Part of a small language model's weights.
Size: 10 layers, width 448, 7 heads of 64, vocabulary 8192, 28.1M parameters.
Training: a variant of Adam for these matrices, 376M tokens.
Each number is 128 + 24 x the weight over its row's rms, rounded and kept within 0 to 255. Layers, rows and columns count from 0. Numbers have three digits each. The size before them is the row's rms in percent of the matrix's.

# layer 5 attention value, 448x448, rms 0.0271, rows 25-63, columns 112-223
088:131147095126122114128124123119126137146102135094122128104133138095089100110129148155115116136106143115094154119137133128120114060133143122131154146135137144127098140162170103120115128159138117121099124108142083079147124102118138139140128116149127129107115128125135114095144191138158100095107156081135131128135134175144135115087141127121
089:156139140132071097123143098117141110102133149117103134155114157169111128175123101095127091161129126160145087122137145114118095115128087147087154114136154132104112152123077185128131127102116166111160125119106097118086100150156128131160149122102133139137144132167151138105135109117173136148181152136190166110125144164117159136098120113165
093:130145159101084094096151107126143110104122140104141076179137149150129119152141115098122083140130143172154121119129108120127097105144138111111100115099128114133143146125057121140136097086096137140146101082103146165105145133153135093108142151121158154146141164125153139119168120107145063137138112120156129122138108185136129133124127153133
083:110114148073121143120135123118114096128122101155148088133172153121159164110158168112174118111133096152123182145102085108141078116122172089186138101124116102152127105111152089095137155135111102165105119146138170168138183125121121163125133115121135096115112145078143137154160177117116135140143091132115127167125145140112139125161152126116
095:073133135118117084101142128128115130125156146130114145122192106139122128130117106166138113125145156117115097111106128146105100100114151143080148139165119123138119105123160132116086116145116113139142130129134074122125128141170133111153143120207126104115131116118127128133137132153131145109100121118127126133079139168192148127102112124124
096:125153114141122123091124162154168137146162119133163119124141126134154104160158123138064171138206161146127103130114134151126109152122100109137143120090118133151101090077130117112145115117143145100139141101121122103137126083120124125156140145126158142089155121108122131137088160108167138116124127150124124120121146113116080126135131130127
109:131123081134128115084138150113112088120137140182121126118157150142154114133147151138087165151146111108120101134143134143113123142126139113102108078172116138081117138093173128125153135126131127148115135115134083123161108150156122118160163099164131104114123153095101117149134148123152190152100094166124124113170149102082152144138158084146
099:142154130122133150158127152124133140122120124099116129135107114128124133096113112146076149152138162175122143143142084149137130112134160169194165128106137122148147163132116112081111107101152088171124152134145112113156105060114144134161119133151164151096121129157103132142132162118103125147158119140082118125101146097150118107119098102144
101:115146144140131139135118121114123093124146088153100104140113116103174138144132147133073152172154150133146150100120124160127102149125138114161132060118130102125136126095143100089157161125124148144154149133158121139143148132143139082159106130054164114119109148116102117152130104089132121140158143116120128148164096076124163107153164146132
085:158110107115153144160100097129143126132100123074120116135100161122138116145175131137082129137080159150157146195146125101139078126128164105146143160132134130172104101116121094095138116130091163160100098131188201112155140102112109114145142119131119111148138148101165160112172209136145102124097117154130115098126146136151088137150105149127
095:108148102162096123129125115109122144115114148094150127179099164131147121080130121131128115120172203113122167124157118109128105130132080130136119153099125134136142121112088155096146117139152119134143113107123123117100125109114165143146142161109163134127134130117128150144142145121129172122152179145119130143092141132152110116077109081134
084:149136165086131127154141098099109140115130162146141160147098092126107151097118138127134142173077135157109113140092134187110170083113148186115120104142098137120116132165152117108101098112102173134091148173117119126142144126121137118088131128143152112118138111135135108113136135127124151133124121158103131124177112102138137126166100121087
097:110135129123122153095090113135181127130114129143118107142105125156133172166095123112116139133128120168097128146142113113169148182128162128122132183108133112185114154107087136090112129149108113106168134114138161179086153136163147131129125136071152182133122140115119124159109130132126104164154172118133130159114163147094069132133141066136
094:135128130146143141080103117120124120127106156107132127135108142148109114181155135096082160131123096174102136159160162129184117164136158123104126162128111189147115155128065154107134095119060133113131128145147131125096130154131135112122131101123133136111136142115146126146133148149161148160134146170139131126082145131105117129095099083161
098:118127110119073111099120090120123125136155137150160142147130101127159131135154112095098129128151134132183116141129133102107125157122115117122084110127126143107127089055110131154161131093155117072167114089137136182108112173135115128110130139095140122103141155133066186185123138106122172127174133144147141157164118129130148137147130084157
104:123106132117165124076141144135164157135107159137169108102122147154128105185121139125176157163121130134087129142130147130134123140133166145099091161093127119129118125157165132107091111132153082099119143120136126158141138152151113098127142093119169119164127118141117133129128125147155115163103103177112142073145132142053106167079121109102
078:132127129134101149113127104159157137145127121104117138100145168108154071158138079126130110151141141134119155105141163106150057104143127110135128108103106175103109132169129099116114116142159127141105120125147061079150114076142118114154097113103171122112121142131178139097150151111123110114123106135139109114130146147132132133081153128144
098:141146108127124150121135145124100123129115132146169128097109108117108099103088140140142154108139150141145136125139084112095145141112120193164101185103128174135106120137136116106135078132115096121115142126125184161156114107077148148132127116159158109111117124155111140144144194123103124117148118149055132102131085103089152097110110089093
098:112120186115133149167133090145114108133119147143105136139138106105107162146167153143112148102127120157144132097113120157113064093129148093151124082117101138129122111146159094117100122130095113143115113155147110117143157126104153083145083077127126126069113118119156114081172157114112082152121132118106123113136106117145145143125136161080
103:157100143126145150136155128164132139151086149138120120094146143095126061157190145130112149145117163144125115143130168106138112089132102111134122093131110143103102089145145140142103101134122122120082123106153130104109123138097127076125111082139087096108120142130153089099125141119133091133141135167132100087156131125142167146086127158086
093:129105123126166187121122120164159140125123133155165135114106115109111113135098151158147192172128110069122162148126157149151142167119113146117099156110133152119168137160119104130121129169154092118122146162151106103126169153116132138132102136083124112163119111137122074133108109122143137117085160140123126143106141123093143164114129138116
091:091137141101102143155148111139129089121096128103155121135136119111128152139116130116105152123153114153120135087146077154105082069119158106168130118118112127193132161144103088144133099108117072166139127130097106116122142113088155109154132135145195135122119134134131161117111154105199083124158146104098122109125143121178150108139138141145
106:148096179121111092149130111103089132118176130131137102130075078156137168127121159095139112104125126150151110115061096119108143147124170130156105109117095133196135094107119142126130144100124110134135129141129117145130180149145113137097107083055150159092120123123114168152126092113125113158150080141114135122139130105157141151150103106117
095:146177159132082111139131101107140099107138123119125144189094119168123177118098101130135124121104139130141123128133155129122157160132140146093148124081148134114167162107067146173173169142105164123160134142114125160104129127184124163135138177082136170114120162119105148135146114093121138169180131147160131144131125190080120125125106101170
097:148160173128136111149136107117127135132147147101111191149132106099134151131170125107127112106113112154174116100098159122107117108123116102135159117115117166116125088137104130184156099123087157132134111143104122129118130096134108123114119103166116117049135114154179170100119129132115157127147104138142152103103113151150151122135107141136
084:128138119148177162156120139130108136125110112115117153108101124146094187118096134148139124161064133085134103172102171136111212159133138112133115140147127135163127112154126152144166099112129136096101127133117172122106125131126115135100120157107112113149113135123119142141121109137154197142129166132119117133125108078087148127159144113152
105:110121115141146134127104106138106117130134118091145143164090138112089139116114140154134121113097109070122152143132103112126163088136114141139098158141166139166127119184073112135125165134150147139123127157146133124144140104078125175109131159105118137159133122130170120137133139119163110103135171076144119149086129169178152105110130160108
091:147154094142134122104153149114118143125093134128122124134192144140118106141143118182160123081138194083139168111130118152106131092132129154114090128109125110110148133160143134132101127093100154130127131099109100144161100103141133094120141122160140132133130146162155125125168162130112075113101112080100123103148108171120159128086118136076
097:144082153157163128054132158133113118104139151121114115101160146157105121136154140095195086127115103126101129172087169108148140178126142125095112163155128138153092097134111167101115140109112181154135116107122123168115132151103095151109139082079103125156124103138167127122127118155130138123145164146168139143096123135119111110112166114139
079:142155101158162138135116111098117115107112161116157143200055148160092140105105147158078140102093129081139117146160150196113199131125178167104109126143127151148138137144095136124147137100111169127115142156130130119135127122113111172117139157098142136089132126129121142161126138155164170128158156141122145122133130129138119122140093095131
097:141110148140133130125119112122141154121139134107129156140122128096141141150168125101137113089175119153158139153142157090172115154127085138149171153123114200128143122083103164131100109128143106079107125116125105135097156164113133136134106105078134154103160099098126112132113132122049163146127144148130129143108154134098099134134109091105
097:138096123110142149136128109108119089112108127148120130130122146142136149163107145142145134120121112100151161141142088121156122129136131131150058108141155070080106145171115118157171118163134144104096116147108202130126193107139143141099132169133137079208136127128123105139143140108102121145120130110145125143165105122108124137155132181109
092:144147127110171114120112132116089138092125164127125159171113158147099127114094158135105156147107093116121134134152142190106147148121156191086113108131139159107118130173121134102117153116075181143152172196117128099158127130113113151155147124147149107121124109123143106116173116145125167147099141163072118149131168117131143114148091123065
097:169144133127089082115154114131135084114142129105101124181149155153135122112107116101133131129105122128139108109106077142112129095135125148095150082113144098082123151116071136144155142119072187168148130121114109120118150137166108146137132144144096165124124138111132106113156102098112093159129101125149136117133141158103152113110149142113
088:150099114141136114170108151124138172133135124158107120116122132145140136127137121123092108127151187121109109163126140126120208108134109138139114118159153090129130116097125181145120128134163169087087129117116146111118074109111137124133135153159046124158134130088109127129095102146153147109110155161105129087123109078142096141156108176139
097:120133135107135094130128141146121150126164129177112130130101071106128109112184159146127111137086142144137113132118163118100141079129131154119166169150121150139131096111196153118130141156110152147141145141163118125159106158152105168129116103108118111084116116099115151103114124116142133112094087124102139103142079127128146118109162124125
095:144148141119108118124136146143154150098139123120106113129142142119130084102160105118167101173086164130151159181121140113130145090130103148148158124142161076106096119143101147143125101150135148127128127078120175166127100122123132156104144142178106100146148142160147140122134145099127113103174094121128135143116101185140157115128135182118
108:081121129114124140166121167159125136123122147116118188104134112114128133097153127130162119131119119111135125117131148089114152112132091183170164135151143142150137087146126130153125131131171111124121123133134137156127075108077129155127130137133105123103129093155123155123112122149123113112198114085131131121110079123191104133131137167134
086:129147119122127103122139112144164079133142155165127101143166112139161082102146112133125125111157138133146126154123139160083085147124171118099138123193134089115100094136113126161080157149094156104144125134148115143161098151119121118150114172189154128133160094116134131153136114127143112111097078125126125136144146122145086115190141153129
# layer 5 attention output (transposed), 448x448, rms 0.0257, rows 25-63, columns 112-223
094:123170145158126122143116115164158110141098127111131099121126134123112155153130143145147139172136085067109138150134088149132132122132147140137155133116129133080111128152129157118129134119148156170146119148152104101145124109126152161125137142129128118130142116128115105150104167131134145116133121121103109175137105183110147051142125148164
099:120126181174088156130134111107132092116136125177154149182105134136086173187124119121188132137063120169138135117123103133145131156149097080113119165121094121127128134122114133124170123173148119120109161121128163133147144134138157147132100113113118148109140131117116127165152094067143144122102116121175123074127166124102137146073102100128
101:129092141143145120129136132126132112122164145138167129153111152116125146203129136148156121135092109175131139112103059121097109144136100071134107132133087124153124133130109132119152117188145151105091160151135189133180134132133163101118090124105144169136150130147100115168115105049157138129123111126168111113110150154143159138125134096120
089:120092068097168096107102123162125139108169122102127153086113144125151111129136157167126098148155102147136137127150121129070123117125133154163129119102117130128128112139134136090106131131105134136113100154111144123162125107133139111124118105119136097144132137156142140139113155129132124102130102172109104164129117121138163151139156120165
102:119130143192087144129136146131129123136109115094140099139137216146135127144127113128124187115129103132130128137054096138140130133146152104095091126114146089125158133093156157118108124101166116159114109148135096148089084156144145114170131126127119120116124092131129126151111085171120143118136106122083124158138162199098128132138134151161
099:131140113161131127128159173093137115138144094125118106150136145075120063125132075093139146113159122190132122102150155180145127136110169159116094126120126125149132112139125096157122100101141132135109115113145087151118128128140107116066127150129136178122153128124133167112114137112108096139153103106111136174122130129146134103130079143154
113:121168117180091108115131127116155114121110100101082154158156141090110116162137112108115163159098125109116140119130120162148155123119172154123098151142143106132136127100163087104158121078119122153103125162131124098111075162151157129138138101099153118142138115116088143139105112118117131126119115146072155138139103152084109124125126100154
102:152138144113143153108138150102092117138109136127159093132152145094154098105120120139131169113190152176157130096133135118092146084155104144165102170115107167133108108139121140107111129097133123121141109115125136134117137155146122087076125152163134132111124118104180156089130159128129118125132146102112086135134124085148127130136118130152
108:095103146126132149109134152100148116090159124130072106103155140117113125124115131137158134122110164149124069095166122123095118102088111124151126119138116129138117131123135133140143148108143139102138115116138146165127119130110140098126150154099116153133133127105142165107137147116124122160129122159124140128134098114172148163124113097143
087:149095097078142103126130155170149097119128127197136124124099144097153119158154114154121115118112138140113125158158074151075119129160135136123116124104097147137096096163131151124119130150116160105127138127088133095120153098160125156146164138106113115119132154146170124166111162140135152109107157110154132141142144127143151087144126159112
098:142118142154142144122108123118118106132137096145182151092126128120165077187125086136144140162140117181125120140106134159146108120147111118124091165121116101159160154120119158126124108116138121130144082116102109149128152123143142104089138140114098148138158128156155157142128142083134148158159109136139135146115147145109168101120091107153
097:140120151137109151129128152114100139113127218155112118168148144131111161088138126087183131079129162135119150131075109103143116140069129147126149106151116127136120101157124177116108124097107114124103174151105120128067077126134087190132140120141159119121136131098136114142155103155145136146119151150122113104143122108137102142121178136103
104:138141097121144126107115136130104094129172093133146169132106117194132140176141150142106138141137109158143129075136168114105118134202136082137097168101107173174135112116103103109131147142153138100163140099154161127169179140131153083108133140118153106124130136146112141165117120128125133117109153135164149131132156085124102173117085119154
100:148132102100122117111148151128099129150145122173110146161117125160131134195143111122118131119130100163115156124074122139106078155180132083086118209108127150171115108133140121119121075127159102159150108097107141066105094114118148116126116089116132098103141133157103132178124113129133161099117119129183129126126152098081109138132114131124
105:104113111140107132129118120091158126096154097159133166140090127106103103151102110073191125149083115156117129125215132162163141160104131131138126178138099139142139146139136098131158138144117136107122105141139126187206159125141160114133122121104125146119109145130112148122131145088128130121121115161139170102126152082112126141112071069140
107:157144087144153117102146128118144110157143130106090119151122115115123149147149153137107154122123130114099157137100119098148129154155143127111096150133149129126117084130100128076104131119192121116155144147129146123109120131138139102163117126141184110138130102121100154168118089136132142140117141128118124161127117122154108139121186111116
088:116135140125152117112154121120159124124118114111104102114109129095103143174126125168167159111128069124109115140162089157103145116178109125115134137129141102088121142127145168140121114150174121153118085105127124142117144109136161083129142149132086148140127120105126144128135141093140118144165091100105120167122108158117170099140101134161
105:143132120090143136113109129131086130140104163129153123165135124091128086099125141122143148091159159098117160123128143133122142160142143194130090159156139145160097113171134091093110122118099132125145124144131096126113106151148112139090127136143166078128133131109114124150121166165122136136162144113127110109130134095124136099128147116156
105:127074143108154134127131139149125153111117184119094108118141148122132153150140138153151121097140117113133109152083082108065121123087127127111166121134130125129123107144123169104092098124154106142106126149109103135096072094115120147120111145125120106124143129132141130130147156133133099144141128164124101141127108160133159146139160143124
111:123097107108150124113165123142167156117125142149093068137145120097104123143130116160142102100118145094088118163115095112134115131131101124107174131133149120130101139140137141142109077141162105134124120133095120090097091121124124135137124096116128142148135147120143118135128158102143112117135105118141119122108093135140162119135156111128
101:156151115108143121115106140133125129156119147092114167072146077158164137091147142139117117128147136083104107130125167089185089123098141132109139110136169143123162144073110160158117155101160096117175118142128097139060108084123078134139181143152127127156125106149110147142168110131147124180108152161130136186148112147106117120125157168145
094:149109133110160147087124140126104116123080164120165126089142143152148124133140121140137138116171144144145128118138117105099110107113114095158133120131124154149122120123090177110084096109155108114122173117132154161116122128115143113048152174102113112137134135145129113141145127094123116143120133116131094138137112137204137172119122143157
111:106103133129119138145157145100119162139168150127142140131114132123151145107141136071165103101111137178131137086121123118096111155072118108150112113115079119131124061179112154116101129136117125112133127136127145167169133100161115119128102131137124126122110152114136134103129163151124136136122136130148120146115127091129131175100110087134
105:126145161176107143119102133094099113119174123114182212171099133165142146157109126128174132165100111166164132088123114146121140122150110091147104138097081115133128132136099131131185163177123153106119131132140150172160147137156154158100127122130152144119145153154101121137112101067151147127119128119154148109142153115063128163116091133138
103:103110158094109135147127131104121159131116142157151137158103146104108148100101087102188120086117129159157131170119100153115123159085102096100173157125109103109132138158146153121116103177107120173100092118109131141112095130110161165136087102144081102117120132132146115122131130102136122108155108111162104084100160128106127126127122129119
091:123159123033093148117130111132109145136092114146121130165134106136100133069124096090095097137125140136117133126157187130140146103094100128164141134149099143156153163129104112152131151118102140096185125106123155117101160168142105153159161122125106138137123158087116154117118116163120128136101163107137153073141117092118118112126128098151
109:147132129115164107140092120158085142142111134129155158084118112173159125124131130136130091151152093112120102142111188125145074098083141111153145091112104133113137179140130151159134159164094122134163147093147125141124177105097145166099177142141106122140150144184126093111136131139132132144117160136152137147139128145142143087121116169132
098:126130124140158133128096122142122134124121156088118085160146158123135127159121165141093144138148107074122120170057093108122139117112135163134109122135141089105115120125127142094154107112144146153091118152127117137122111136126151136136105126130156130164151105154117111145114121124132143149143148145104107149154102168127156102141181133112
101:122123087119112126110125110148106136139172112153100113162121128171117125144149157089081102110096109132108123133100138122136097190145120123112160142120119092103114113137142124113116115143136120134133158080130130125150119120073139100147083093126143081111125101170125115168119130150110161111128107127163120101129129105104122175146153145127
092:148169123131115156106117163116067127123118140144139184173134136152147149130145111077150126140127144140134132124082141135143126102095139130161114122113100137173123106121118130151138131099110130114133160139116130122074126142139130214115170122120176111148141149173106126127123082177127162149128167135156135121173143106107095120112118146137
101:150093141125129149135103119115113132117136099143160144090117140127138165155109131121143129112123088154144144147127174156098109147189140133141149196074141179151140127125133121126094092145155103169123061095100091141104152090129143108113105109139100119120107137142147145090160151080122100137179100135152127161117147145066134114137077138158
102:152129151146152098144121108180153112094126161104140153086129083108137133128108174162111057174131153101127133144150134092150123085118129149140134094142150170133139127123119118143131150170103146097125162151113154084108173097144100142125163103098120126172128186116127081166128130090128142117092145150133165118133102138147111161132162148107
104:172146173154107134126113168117092126118140187123117135167171158142134153100130129133170146105153161143122120131032153143139110115090159151124120113152128134150143130137129149134150140102092119141111168146128112101037073131128105188114138131154149116138147108131126132159153094162136120151115156169113118116142130150109103129102176153120
106:136098179219099136106133155116140112097160149110137142165133156134132155159127144154154135160085128151136145090080067162123128110146133111135127087126096104114096136141119131126182148165117147138106184154133157126159119122135164177110115110100146152131136144125105088131122126071146137126130127130115147131139125186074126130104133124102
093:132151103094132135167165084146148135117136119147110095156160123118103143090119104155083101151110157127102133133134166102169146091180111133159135108124128136138110147135116085170143127105098135112131142126092145081140166159156090131161145112120145180132119168081146109081112131147131123113109129072121137118124106109172138096126131116083
100:094133129104075132111122134092140143124135148118092119165128141118124138090115125115170120079097127077128100122146144133119148157149123153133128098122134079119112152136147111125151168132119118139115118168144095140103081134165113147192116159150108098129122128097116129103117152189104116147152145124101100106131131139086168086107099102157
100:118119154135148123116130106141152122131130140151176107131125121110127100079095109130146083144122153140112138132147103109185135137140077138149135113105122138119103162144131121133128137177106153106122132132116167125153155146111135129131109100141130132120126170114139046116122115074136149119130136113142094094120144135139133120117149127103
113:108137103089157137122115098134117158130096127144128131108112120164113092056097105097146082079178129082137114162173169077155133150117093134127178096124119118116120147158135160135072136165109096114132099085126092173107156136094116119114133148143085058124115141125159100107134146184124118120150148116158101090120139073155139178144119147124
090:131146139158120100131119148106139133124114153096109098140138192160140092131158105150135136077118115143139099111147143159122125139131151140122115059137157107137146145070163129167137148134124141118089166113152108109096134139138114119134145130128142138116095106155133158136143068194146097145106116176113095116140162116155140134153131128089
# layer 5 attention query, 448x448, rms 0.0316, rows 64-87, columns 112-223
122:104106162124152100112109121109135151122113125132128117133088086126129132128156150161135138146073154140097108150105162140079132128154113135147084149148125111167096092118100164133084132119139157137110161166133125114114145123119102116141105130130139134129153141161128158142176101112178112109146155124136105123146138108120118099118164156134
111:092067105149079125165147111132147146157139176105149146092131142127147179111092117103159100121144099111135143097162088126149151153094118137091142146119126104119122170141133128111138081078099120145152103107111124116158096186120133151085149125123144146140096086105097152100141146112089153124137125132108135110164093165085123169181137166121
110:185177126108159144128133121145084155133145103165138119151137099178158111144129125131107134118138145129115198109113137135225134094137119137153114118150101110120109130140123102141117157156135113117111102122053138132148129152132150146175142124159111172086149127172127105153081141150117137128106087151132132143083118103172121134110124114134
126:118117150126148102093103140116112144171109139179119128143097077137129135122133172157131159151106154174093131115125146127118139120148116133148096131131128135152095096133134140144089154148132148151114159138176129117134170136102138132160094116131159138185163132168198134164161096132152091105125135132150125138145131145142091120120159155094
109:144179120127144137097112170135123077135092102173133173137097136150088109142132147163118151131128138140153114096122161129131167119148136115148110057124129126151098110151132139144088149140132104160130160137138103133135133110154100127124097107127149108141109122143154099143115140123153124109141147138145149152125111123190134089123113093130
107:101123164129116087098113127088149089125147117113099146140123079144156158139160136124143169136097168109133153125160123116158182123147112131127106169130114122124159095122126121113111161136102189072123134106126086135183142150134129134155127159165149114139113108181155139158094121130157102089062090119149144099127126158132129118136125153093
124:148092177139154094124102103128122144138117093130147163159133115179089097124136162130137138132090158156142135118094165174127140138184114140134116097146135108108103117153155153171098134088115122121113148159151114097163184130116115092096124118157138133120103118169113100164104118128162166119118135136139160153133143130157102105155165126088
111:141161120111106125109127134124093072133127150127121130168148135153119132142116144121126157167124102117147107157127157119112152091115108090151122113114078132169140089135105116072131170117152118132150176120144121155137092101127141165167092131122168127161152090070121118115123133118131093099096140168146135117128082122161142133124100125099
120:143155110138126173117127113128112092130155113139118140115139128115105129138128083125143103129164140085148128120120144120127079129116132136101150150132113097078137134164111104113113134112109135125120094097096147128147154104172145132143162139157122103139090139095136100110063169132106153089090070128164142116114107133160115139086114103133
109:145127118128128145071105132123118109165109122118110117139102148145125077139171145109123132120103149142152103131137173153096121122132133115137118149102109151136103086120090157114076136115110150107142166104170137129139163091107113164124141169122143107130127120098148150150100083140153094113063109142168121105168092139167129117113115115092
101:112101145121115166107114112145137137145131148113171120138132125129119140116113136106160100161093127161145092185111193161117104163137127118150118137137100110125110097110116126099136142109111107158166130114175154093118149120127077159138172116105180128126071124106183130082144154126147138122077134143161089118131136151132132123122135157091
106:123151069121142107139154106105205120123127097105152146109139094121154135148147089120103138169139139098113148105168070117136121143108126134117152093173123116074135162106115111097141103126103134123113109097147113147085126139120172113098173128127099102136085147136146097097127146141147145118146149103102121119111093111117108143121141125168
104:138103130126114129108149142132108160134119151155112107130080121145115113133126156073152117141115116114145100106100162126132134140130093102146093158109131120130127084109133176092118132138165175136182153109106118110112115099112119152127101118103172139095097125121129136121137127115155114131086139129168124162117101145145167112089137151068
102:144131129172115141097086154128102060117124141134113138115106127116173185119120128154103121141146104132139163149101143093133151089133125122122079135131158113161110125137150164130121137140168104173147095144096107176104119098172105126106077111120135132109147118097137128146189148107127116143183151074116123110114121112133152112121115129114
119:123178085138111109162128123165099131144097109142117125129132144161100150124136092119145132120129082092109157117142148108112134092132114137128186086108082122118113120129158141157122111120109099132129130070124143123132123114137185103172112107126120145144138146067064105129112151154068130127164131087092142154094098107154152173072132095143
102:158067137114113122118132127167115158129075132187135098139102130124114120113111167117167190141102106172140081162113157145125127134158089170148122164155143098135115089120114140118121137113178114102146147139150117099142143092109095122106129136126134170144151093126121156152124126099168129138101111158161119165141140100155135093105183127111
094:144167093144093086119152125190156147129105084110142118104124189128151165100143098109116162148122124135117186097119124126080106097121153116133125140106128093143125104117132103139131092113093124113106110118141134122115142134100205143143128102130103109103125135083106090154155132122104135154145108131139124109103104081129088167127101127156
104:114143114112108080161118105169167131141118066128152093118142143127149135127104096137160135157125104119139148119149128148107111134125106134155141124121071110106114104116131136112150086133104094093096113088136173114125138126127192126156129111099113148133137131101123099132141163144101150157154134120104120153101125079148119159114156133154
101:098100120123130131110117125119132048118133121149143136106091108111106147125123148129150165137106047208180162113154152104108155127152136160131090159111094139133119114146132137120114114126158126147125106155112139128134091142124163154096108107175123107112157047107110161150132121101132118146124106135133128126127104094144113090102152125200
102:115166098126131134107162123093150099134184172091141132128141156089144107115118123124113129122135113116164186140111103123103143123088133131139109124111117105168160166142088117125149163151097165154135127155077134175096104125153152173122130144116090100131117141141139147107126144132141120138139110138103100099122105126097103133129112126147
095:129113146170145101165140134177154169147107077136127088114127142152158161131133121137143170108127141132153162143176162132118122123120116172132108106152108095094142107114116149129095124137151159072103107103147141118160121122113170105144137087134087144113158118112104132139122144131117121095160115116149156163094101145126146150116103193162
102:140182151160112122156163119156125148126078120119114123145101149165148156160131141178132125080058169143086145096144135134127116090129119135118145145099121095116093141085182095149172130119097104148125125125158114132147145155107119100123146146096136170129115150130141117135105119111109155126122127119097131150115112141101157160116085109145
100:141143120122157094163109124164092182133092105132109126125111120155115132120092108074138111131106073110150128098165149130167110159116138147118173098116128123105146094054159163145093148128163086159112135120168146094142160186113127110113112136132112141142142153143178082171138118126102113125168129157120107147082146116129130141120179103133
127:125146090154132128168109148168124139098125164101151137134165156130142144131085116116137112149127098094110128129140107125129113132065146150091135126145106111130174134107132098126175121122094140093106089128147121145128120139127178138140180122136137120121131129108109108113156138157100124143131128145130118129093127138131125168133125154158
# layer 5 attention key, 448x448, rms 0.0296, rows 64-86, columns 112-223
106:145144090121157172112140177145086131107162100163094104147122102128132147121116135161112144107126173101147165084096117145143103126155098177103098101128141149116109162112136126168153146102177135119124101148096176133112121176121114097152122120129116126119120172140111114142110130142100132142196088145148130144107148170128100119143094079145
091:121125143138105120121114130103151088136146130146138127129111125137087117150153112103117169174133081154175095155139128087112130080134116079161117160106117136119142080122129156138092160139138153133144168129150109149105147109147124161101108114104118118150125108094150149112138138103172119113081173130151112138139088099132111134135098151065
097:112114083147149144113115125145162127098129076108181092134144143145132131114122109117170149138120173125129126127153140151147121107112130161123142053139131144161119124101127120119153076137107148111118080094181141161122081132138153112126152119133122127111101110101141138095179115121118139156157151115120114137133116097091080158125131121105
102:136086097141143143149160164151134138111159126105130152159130126135141177115109123107087081173128156112133101065093111090148140116119151139119130149134116123114144169123120162171161155120135111139127122178087181114149113195129138157126112094103133132128108158163113160147128106130116135126129101110117143115115110123103137106089079114128
100:108110133185153112155153091124114149112152141108152142122152088083159148090102163070150096144132134111113144106085098120181119131113144106157096149164126091122140174164118128139122117095110117144144155166122128131135154170134159104113145129158130137127121115159104117117129112104117142107111094134152139106140112159099114096141131113160
111:146147135132109148133120155097125143169165109143126089169143093149129178155105101156094086117144168098110120128131157143153143109145130130129159129125119146106123156134114147163128137133162122149124119091114121122138122174139136116151113105119147148136148158148162124166128132141108134133133112093130149137100119153120114122128093171145
104:143161122083106068143158109162140106158146145100129135124162120098178129115146128073088081122125131114100184125097090099145115159116126146110110138140150105125144172170071108125116151122126151090129157165123162136133128107129127094154138163143098138112139137152126157106114118134077145094133115142120164086113139118100143126132095102128
098:102156097136118116132145121115126122127098158135115157140176130121124132131101168128120105125165106128144094115080089135143125123165114109122105176146141131148083106136146138142086158131145093149136156148114097109130169130158090102093122143151134130141140100143178122105091149098133161115099128188140151144124112132108157112104120116150
091:108115113179105115110114155141123123110122106186154145135108119105153147129108127152124095112118125125086148111146140098161160114089140110117110144162115135095124117133127124166128106073077142123122097132159133145151115109124175105170135125129148145118136165152126148155157122161096117120148130082122147114106159145083088118122139189155
100:095138134113148127111149177168090124156090088154122132143143114121137133151132137106115088107128154122118127101137139095164160107134120138138101130136192130121128150151114175156112161145142113129108146145095162113167152160145104120134066106150085129119119146183151131148101112118107136097138130161101124086108139149125138135109126096158
106:169160125131145130103113169146144167110161114151104118124121130142170173153145154130119114100123153164086127107153143118171124112147103138123107139085184116188140138149111120147130146135137148090121135113115121120183159168162126085162055095120133111099169148120140140174099168181126147130143110148127126079106139163143139115106138121153
085:105093114186115127115135119101154120123149151137157155109136166129121124119109139136138162134130082138116155134143092110124127087051116151077159154126100143110127101111147116144127104120116148141103103101103119147130115116140162137140157155114150142114117142126122133115167127187099111161136150087120154148130133142138115150132148144139
091:143139148090130135162112126110092154157108148158071108129138140146144143146124135135141124117132135152123127140113129132117137143178110146141100113116151092136093128175134108107131134120128084134162160154110122107147159146122099103120069122150110118147161115133117101150110191125149130131116113166124116160141154124140133097114153111087
105:170117125121144187153140123103121159109149088116108104106107088142109123115116088127140150120123170120139110127122115162096098131167116147149177091141119164134119186111136094107103128141143108116152122140125123101099083161115097138101160099121097097132149148111102102106124140106141122133100125132162147158139104167173092110193119115109
093:143132144119098154149095154145118128124090153126149172155125134069127125094121169139143140130119098144107108136108146115149130130110139119130105174140132116142129104145158103107131120108126079169088124159115109165083118140129099171129172174152159169130106131104107128118143111114107117128157148110143136117151132162095108113124134156121
083:110161126089127125128157121140112113114112118071099054119135088135142129187155135114113115159132158133144088138087160141110122136173138103137126096145121079143113119094116112113115129167115108090171145111166137108115156122090122117129073098125095110113154110140144087135077110056156154108108118138107110125131129119110124111140131084061
085:128106145146094116135107140101155106118106123138168153093139139126106156100092153155126123117128115157113106132157130122125141112100121100103139175131126153121145096117161124108165116112117123145097086115116109159090084154131168150127133096166137117131113141080116135118157138150096094156169110058129119124129103140135100130116161151132
082:114128091118105106114134165143135119098114156151160167133138175114129150122116163140135152117121097142106128125137130083148122079040121129078118146146149137146129098114141085137165125107117163126094091149118126166109111129130155122124134117158178139083118165104129134115162117133073132148150144110138145127131174144105095136141132164138
099:125144117093094181104197080129141117172143094119125107096142107110130085146105142106126093138126150110145116118133142161146130112135091116128124145141137126148117141130147108181086140152149115109156127120106136100094106117109119123155128103162102099122109119113154095121119142070120123159086129125114093117144102127134134144098131099096
089:166131104146156165169125107123107144128124129159150182141145140150067126080079088104150103092158107117119098105161103118115136099099128119123159110102134168143156153153108127148139120134178109120121156128129137153130093142114118118165162177174125149126141168136133147147175169137093090125152109145096136119101116140110126168126119162170
092:126106169107124140127134176115096087110136132124093096143124131113124150131100142133104116102168102131121138110103120128158125127114094171116137144131099164124139121123107121166136153120119124150155133082127140119071118145157118106105075129107130130145118147113120124151108102114098094111137086120135142159126094123113099146142120147138
106:122137149132128096139085122127143116132162135125104158128078107139147138128152102168124137130111123165123130173163147101147105165140143145154153186144138120138135134084130147111140116105147136102103132126090062145144129089131137118139130133131163114107116108111125139144131140183126115143167122101170121098116145127135103126146147149142
105:069052142111119088140140103099147089073142134107137140135128114147163084160156149127114171158133179136131126127101174130143136113105158110144120115145125130138129135136138145090121153109132145102125139154152144125120137111115135147107084112102153112138128117097154161146118116127117160138136119139107122119146119153102154109133138120074